config = dict(
    n_kv_head=4,
    norm_place='pre',
    schedule='wsd',
)
Each number is 128 + 24 x the weight over its row's rms, rounded and kept within 0 to 255. Layers, rows and columns count from 0. Numbers have three digits each. The size before them is the row's rms in percent of the matrix's.

# up: layer 2 MLP up, 896x224, rms 0.0915, rows 766-849, columns 32-63
# down: layer 2 MLP down (transposed), 896x224, rms 0.0867, rows 766-849, columns 32-63
up766 102:106101131118118093154149102168119109123091150120127124173169102114146140109123142123119103121112
down766 090:141135136133108165124118126099156122122164125136145117111113188139118104181135120135126145126123
up767 121:090126143093179124117127114129131142118130115117108174145147172158133103117115124153142130124145
down767 104:153124119152076145135151125122102113142131151141149090090115076111135166117134134112112149150118
up768 109:113140126103149123124190147161126132109141094079157068150101078156151131143105119107112132149120
down768 106:128129116126122122129124115131106117168126138173082184110164160093127123138168136138158122161125
up769 111:147157115075098109133103137150147119147171108136158134125101113129123148103139137108108091112150
down769 110:105106125140193119112150097134103138136147141107119128156172125156087110139148124141189147136117
up770 115:094144166132156154121110141099118136140107147131096150086073109134122113135125142130142096116085
down770 107:178122096138093126113161072161143133118149105126152108165175109128113181114154097106126154159154
up771 136:112104105174144106140128159132096104108146137188133129151081129161139092125122140122115118157122
down771 123:129139139081112147130107090105148164134115102105126130101172105095116192129144100136141145096135
up772 099:127055136132118100128131151148137155106175122150134119156056121154138132162113144173149166135115
down772 095:139188132126168147138099105111129098151075114099125163141192140096137133108161098104144077118141
up773 102:079149105125102137152124098111097164123117194168090121113134122089113114158123145143120125158137
down773 097:187133125092155145136113117134117104115133093176161147120112124142147128138122119135137118107131
up774 088:177079097144126141153122109129141101115126068081120129147120134124090089130164110134153176135159
down774 090:111133147133147130128125146143169134141105136132178112092126169151118154140117159145061062119147
up775 081:131124153109122115151116148116138126122176128143132139158082110147119134116093118135142096133088
down775 083:127144110181138152108160141151104136147101121101105104114124126147161141128167158127139145142184
up776 121:096120131142153161160154144121159114154079128153112154093144158159122146098135175161119107109102
down776 109:159117093111134090121150114140063137116136114083129070150107121119146115172106097101119131146135
up777 084:157139123166151165140163155137109120118120107172111066113111128136132115169151163106125091141167
down777 123:147116104137151162160158109142130148081137099152118113110085086075111091171156165139128088118141
up778 123:120163182132113137133138142092124130147106126140136115154165143112130132114127151110137112135122
down778 114:136094091109134105116120132177150114139154142112142131118112123145137152128134115140138143118139
up779 108:108097109175158131129117145119123123136110126170155122180089123158137110164147113160090096133130
down779 104:133174101073118128132180130117153111114111130119091130096157105109160156077133143113143129131122
up780 091:130123147123110112149114116063107115150141164123117115111152093111114083143167090122164166143143
down780 091:122142108099124137145152149143135190124109104139164116128121136167121171083101085145124128144127
up781 095:124149120138156140156119114066104123124100155121144163086171102148147159084141113134117086122141
down781 107:108106119156138167137110125135124122148150140104147104111162113131110152127132114158114131113108
up782 124:104136131146114114121119141158136105140140117125115125169115111133173165124146114107130122138127
down782 117:129102111081148137143125110116128128132142126108205108107159138117100078146121132137174113115123
up783 105:129134123153119138133156113101117130134140087138096096093120127112177136112132131110124106127120
down783 123:164123132115103152104140088135104130157098141120104168124074116121145128122096087119139127130134
up784 130:134100133147127116121117109089152094107144128121084119126110121108141149131073147174118095110150
down784 116:124175149110145145126150167155114171150133132137162138154153128158089134134172129115153150136125
up785 143:080145114134101138101111114151156129141190106162119137154108121131107109124159127085158125103094
down785 127:178102151107156125181136132100101108127056147092139115105148131124121122145118115172084101155160
up786 086:150125102164138145147147082131097154105112112112147121126159065114152107088174128124120139138101
down786 096:081138134098131121145116155132126097160121155106099138161097114139102163179095148108158123148151
up787 115:139109138171129143143089123101161102163169116168122134106155126113141145109174122108117154115168
down787 106:110162138137119093138144129132105147130127097080123099150098135153146099151138116151150132123123
up788 090:122161129117100122167127125168096147103122144135166158146090125121152104137097090140105120134140
down788 092:120120125160168124102136165090164114142129139112092107089168109144110168130176137106132129129113
up789 114:122112131156158178147117162143154155178132133098148134143163094124133126162107144136127098116101
down789 110:113121148092109092096132079125113116109155112130102112111111183132116143111166129107111182160159
up790 081:176094123127151175116121152121162119125130156141119162107134148133099141159089128138114118138098
down790 088:092173137109124121120108111138092138146101132111156122109122114152097135116163141149133127144124
up791 086:088119116112178118107144104109126099092117120105142127114143113131178114150148121143105109154096
down791 088:178103110132060123155101129106103120098094135106107137142136117123093137103121122133175166104124
up792 091:092117123122143103126096140120151112155149114135109112156107126110083155118120085132125149130121
down792 090:165150161145144150137109117144112109139111120125160169100120124152146097160148160151128142111147
up793 114:129133086139168099111091094138144125124156175124121142165088068123153110155108166147147143144077
down793 111:113105182133094153157143132110114111125117100145111108123152196123097144090171080131116112118138
up794 100:155106141111156110148106109136152119128100141142129170122140116113118098154128145099116085134125
down794 113:147142164069125129121119151149134084101163150138110128106133144160166102144117099090127113120117
up795 098:098110124121090141113128125119149107136125139157098123111143135109141148162130131149177161142153
down795 106:122183121101138147130119115106141156087118142189129132145128107142089115096155140111102135134127
up796 068:126128134119131141184105090164118116157156142131098130111116169131099163150111082152107098122117
down796 076:158110170140109089148134167093127111127166132141126142104092123088146120117150164090118143099083
up797 063:147121127153094132092099109125120113116157091158125139119114129127092110121140175149132096117136
down797 066:111127134140134098136206159144127181135125168091099122131114081112163128124152115141097185126130
up798 098:112087119158150138115121142092144133134151120147135158136146142138142159145148082132153073139129
down798 089:123177113090093153123118125142109147122116138086116110130109114074137100124135165130112147110136
up799 095:137084179138066137058121130083135129097173120154120074168133151122147145131099176102126171103082
down799 092:121197103124145121159144117162132141127102107102143136113120106134141123128136127116145121148138
up800 096:097123119107170121158117167178158153104141110105119108154130165131133115121151133102106139138129
down800 090:144158135170093121114122114102119080155131141140135133092134109109117132136104127141145121128136
up801 076:127125137111097134140150088116112126109111148130104135150116089107157132164125110153114095123105
down801 081:163124140178175084113144135102104131105117162161087156140108126157102165130111134157116083131152
up802 103:120128122121136131209136137139111107130117123141154122102153158129111088120167150132176140113122
down802 104:120135132136111122037140106128128113139140151105121117155104122102145150126105109119104096141144
up803 100:130124103143094186120133119100167085164093097114123118149123157152119098119178127127102152110098
down803 100:101118155113164077127132178171098153106167160173126135127138099121155152124113149099152108127166
up804 106:106126109082110140169136147129163142096150140138143177120159184104109063165127090125153111126152
down804 106:139136132158157142088151090133098116154105101115124093150110061146136188083168152165114154140146
up805 090:132106121116144103122133143095170122085144104136129190147174116102129134114116157120157135120136
down805 086:125154129096117138148148137104059115187126171123104071101056122126123123174136104140108138121139
up806 099:142184105156138161121158126168144138130116131122113061129142114131141088128119130181110113105096
down806 096:084102156131138138141123147102098140147126142123147157100135150149112161132108145076134144131176
up807 097:139158128108102146134091075100127157069103135123143131128196094126090100142130130152138144120148
down807 091:091114144186141120133109188154156114155126195154115148129101141144152124133145123111149101155119
up808 087:111169134146114093157140126140123115157116114162146113171147107120137175100100118140158119084136
down808 091:152127106147156163131129096089151120092141151109073108117113145118130111118173138132096148140125
up809 123:119144156161134143121117108136116131146102108154095128142171109105083153151103152141092166168160
down809 127:127093109120086086121184108120108089135122142105147098137103134151127118122131130137128150110081
up810 109:140138076124129128167144112093136117122153124150124119112162129105159124097123110099136112140099
down810 101:097119187142112113154087134167127147122113129080117131143104120118117131153104145154114148109132
up811 094:132115133165141141099139098146111107119125119116110144125141069133139120130171160129090105096120
down811 101:135089112083171100155121101122088136170121153126106117152096142142110085160161161138120110127108
up812 093:164110144134141123127110130123116124115131119114084092139136162132134149120099145115085170121129
down812 080:126157117125124100123161108134116121166128128140166162114143135155122087146141121154165110102122
up813 096:156139151086126131095166154080136118158143117133128157120119119105137150124167152079193134129131
down813 098:102148089148126135156111076172155113117163123149140104133148072147114097099095103195100139152119
up814 114:136124132133129074104101124130152083101133146133160155121186120114098157145116147131134109133128
down814 102:116102125116131158158149120127122153150163096140096104134089139143128138126148121122115140105109
up815 121:135126104127142131149115124146134132122151118131118149115101152130151081095109100143126092088125
down815 125:112138137148131155109107144135119102142084153078118097170154074118133150133106148102127114150098
up816 105:164117114112152130138127136127106097146151114151097138116112113132151120123146165144063116138127
down816 102:119135113149117124099137097167127175112117135116169113145146135116108135115118110134179140122143
up817 096:098077158109159148098125153116125137073149118133149127088094130150095162139155137151141128124157
down817 095:116176081147135121114188113163118143134118134151087101143152096136166116101101139116114068142147
up818 090:106169115146160111137133149098147147146108101169114125072108123155166114099164115131184093129154
down818 085:144097144148121177103113119128113139122150144102110105177109123130080153159124153142123145149124
up819 103:107133084086140111106132130134131140088128160174092081132145160168108109133160155150130094150172
down819 110:150107121177122112146121128133115110138090141120131110113128103103196153133096084112067137139104
up820 075:125123107110123176123124117127119158157140129136140109124120103159116103149142107146149152097131
down820 076:122159154124140103152134136132119102113105104145148119127131164115158139129106170080109110173145
up821 081:132159174154143121103120144152145109126143165079145138125106087121074114147132118079126183116129
down821 081:127095101105132157132114096094098136119108106137101114123131175116155126127135116169126101129098
up822 089:160157117113128154107156087146109107166124148104100103167123119128148099157158119158134178090148
down822 090:119105135112129109192097154084159127102138101150139123123104106176110146122153165117088081153137
up823 109:150125126124098155141125144110119122145153128126108155113137176117096113138153088128132117128119
down823 102:115135101086130097114151132135131139146097152100122101153131109129133166116111158115145121142136
up824 097:139127138146134158152137115145109144110116142094158085122139157118096114135104132142055132160192
down824 096:124111110100134077090095148112105100171126118173125154130107123140150138118160106126148104111124
up825 102:158142146132153153115094152143090122097114068092101130148078131128088102115118118125110112155108
down825 101:147116114161131126144198096152168151130101157103142171118179106159148162132088129125141145127159
up826 104:131157127141126126168128097127159117152114154106111111107128122117120128126131160118106136135110
down826 099:119071125135149137110124153141097144120159112155149140163112161092150121149127092108136102108149
up827 101:105091107149157131123129130127143100128138113156120121138157081148093132109119140154094123129138
down827 102:122115103112075115096123153129195133138113125124150118088116139124142132176144123117157090129148
up828 082:171115111146159144115125113164094107137136121147156128092119134140125109122153113142149110173114
down828 096:141115125121125156118108117162159118087170112153117126084109124129156110095163079099127134069127
up829 079:151100122120111116090124147105114108118149092092147086142129155110096139157104125135098099114107
down829 077:084170150118146143170100088160161164151110159118122167127181130134127114099096149125111137146154
up830 108:162107124154122116143094126100119104176130136152119135109132131101101101164142086164139160120112
down830 099:091136137118127132111145123172171139089107120095153142164155107128136138088112168133125090172129
up831 088:131134101149116117145112169128126172155136169157131140131098161150131164049145125135137107144141
down831 083:149121139116123133160114083094148120122146144120141100130117126092114118174128152110116160140148
up832 113:110106179134142125138102101111092143141138088112159116138123117095110127114118110159117115089144
down832 104:121153077120106139130135137120156136122099133112095170138141119160159114114107156091106132174110
up833 091:140153089132121154182146113101149120137103130158093097123110153116156104162129081156135102125143
down833 123:170122164131161142157102135131158096153104096158143092076165132115140115145168149134133188114103
up834 081:113134180166132092128115120154107191122149126145099104143143111140104093121136110101116182173119
down834 080:163125083113115164109166088101136080177069093104156126090122120124136155098085160143133081137134
up835 110:127180103140174132137160109137097137139140104146102136088158116114155149138144098093129111148140
down835 106:141100111120094110119132129083133132125118160117124144139094136161097104092073168203151142138106
up836 117:141170104144149131155171141125144119106119138158141061158163151105128091100129131133143141122094
down836 122:116146165096128107131097095126103117129123103157119151200107102106098102146130160112110142121123
up837 085:113121141145145145136117116136116104119131111131098184122143143160138142109190119132070180094114
down837 099:112155148166133149133112155136092096121169116185096133117113118139140112111132124102091114116115
up838 068:120119130143111133123140110108141164139116147133132120136136143101114176151110148111140138151149
down838 070:133126145114136118169126163126115115096133116124138146112122105151169114099130120128125121100132
up839 098:143122115116142136134106132132137152121141138127118157137117136128143115158126121112135099165100
down839 094:118116111134109143161141139113112116143096161145167140108103106142096121103108152114114134137124
up840 109:112155111108119123156092081112164120133179108132133137149100112124160095140102131140153112111095
down840 100:151093101154141136079155170175092126136092152126110109141136140127126156135183128115121132128150
up841 104:145106167153130125129156106142111105164114117169092089142087106169093117098124124147107135161196
down841 107:123170127112129136139108132133163175135133121097133140169140143105119156143107103116146161127090
up842 071:097141145116134151099129114148139138100132130144124164158127120097122149105100146104144142143151
down842 079:175146115120137144151106127116133177113139150130176077104151154117152162163125131101103074089100
up843 129:111078095107125099128140132050163148132070149131146150149092133149121098082152097124087163142094
down843 118:147156157135141158142125112195099118150165119142102125105145123106128153172108181129171102118163
up844 103:105136106120128150166119113156126134128099144157099139121114101117100114172144080138151118131139
down844 111:102139183139120105149129166167118153134130121135114113157167128110117140173090127070122098117161
up845 115:137151169156115074117119116150151140115173143100119156155130088135103092111159078159115180113139
down845 103:123149110113130164154122142107094115127087113157144090099145175113158162143105160100167076127136
up846 112:101092086129118156177157158118114094112133121097147104117146120159136135149134103157157114142062
down846 130:140129125133146109119147121160135137122149146124168091107151184162128137110134125143130126154102
up847 102:144143150113131180107062117127118108161124104124126071136177122116126148142124145137173146112196
down847 101:096112126118092046144177143127117140124136139155141184113088116148088137111172111133127146128080
up848 107:125146180125127143145141105104126139161141150130127117134166075144159120164123133147121117152126
down848 109:118113112157122103110098128144101077132075102166125160122104198081082164120081119106143114107148
up849 107:146116099091122149125117085131103098137114115125095096117122163170121172121175127187130118137104
down849 099:097142148193128077162125160118148159124135141124164158140164094101127066111084125105139131141139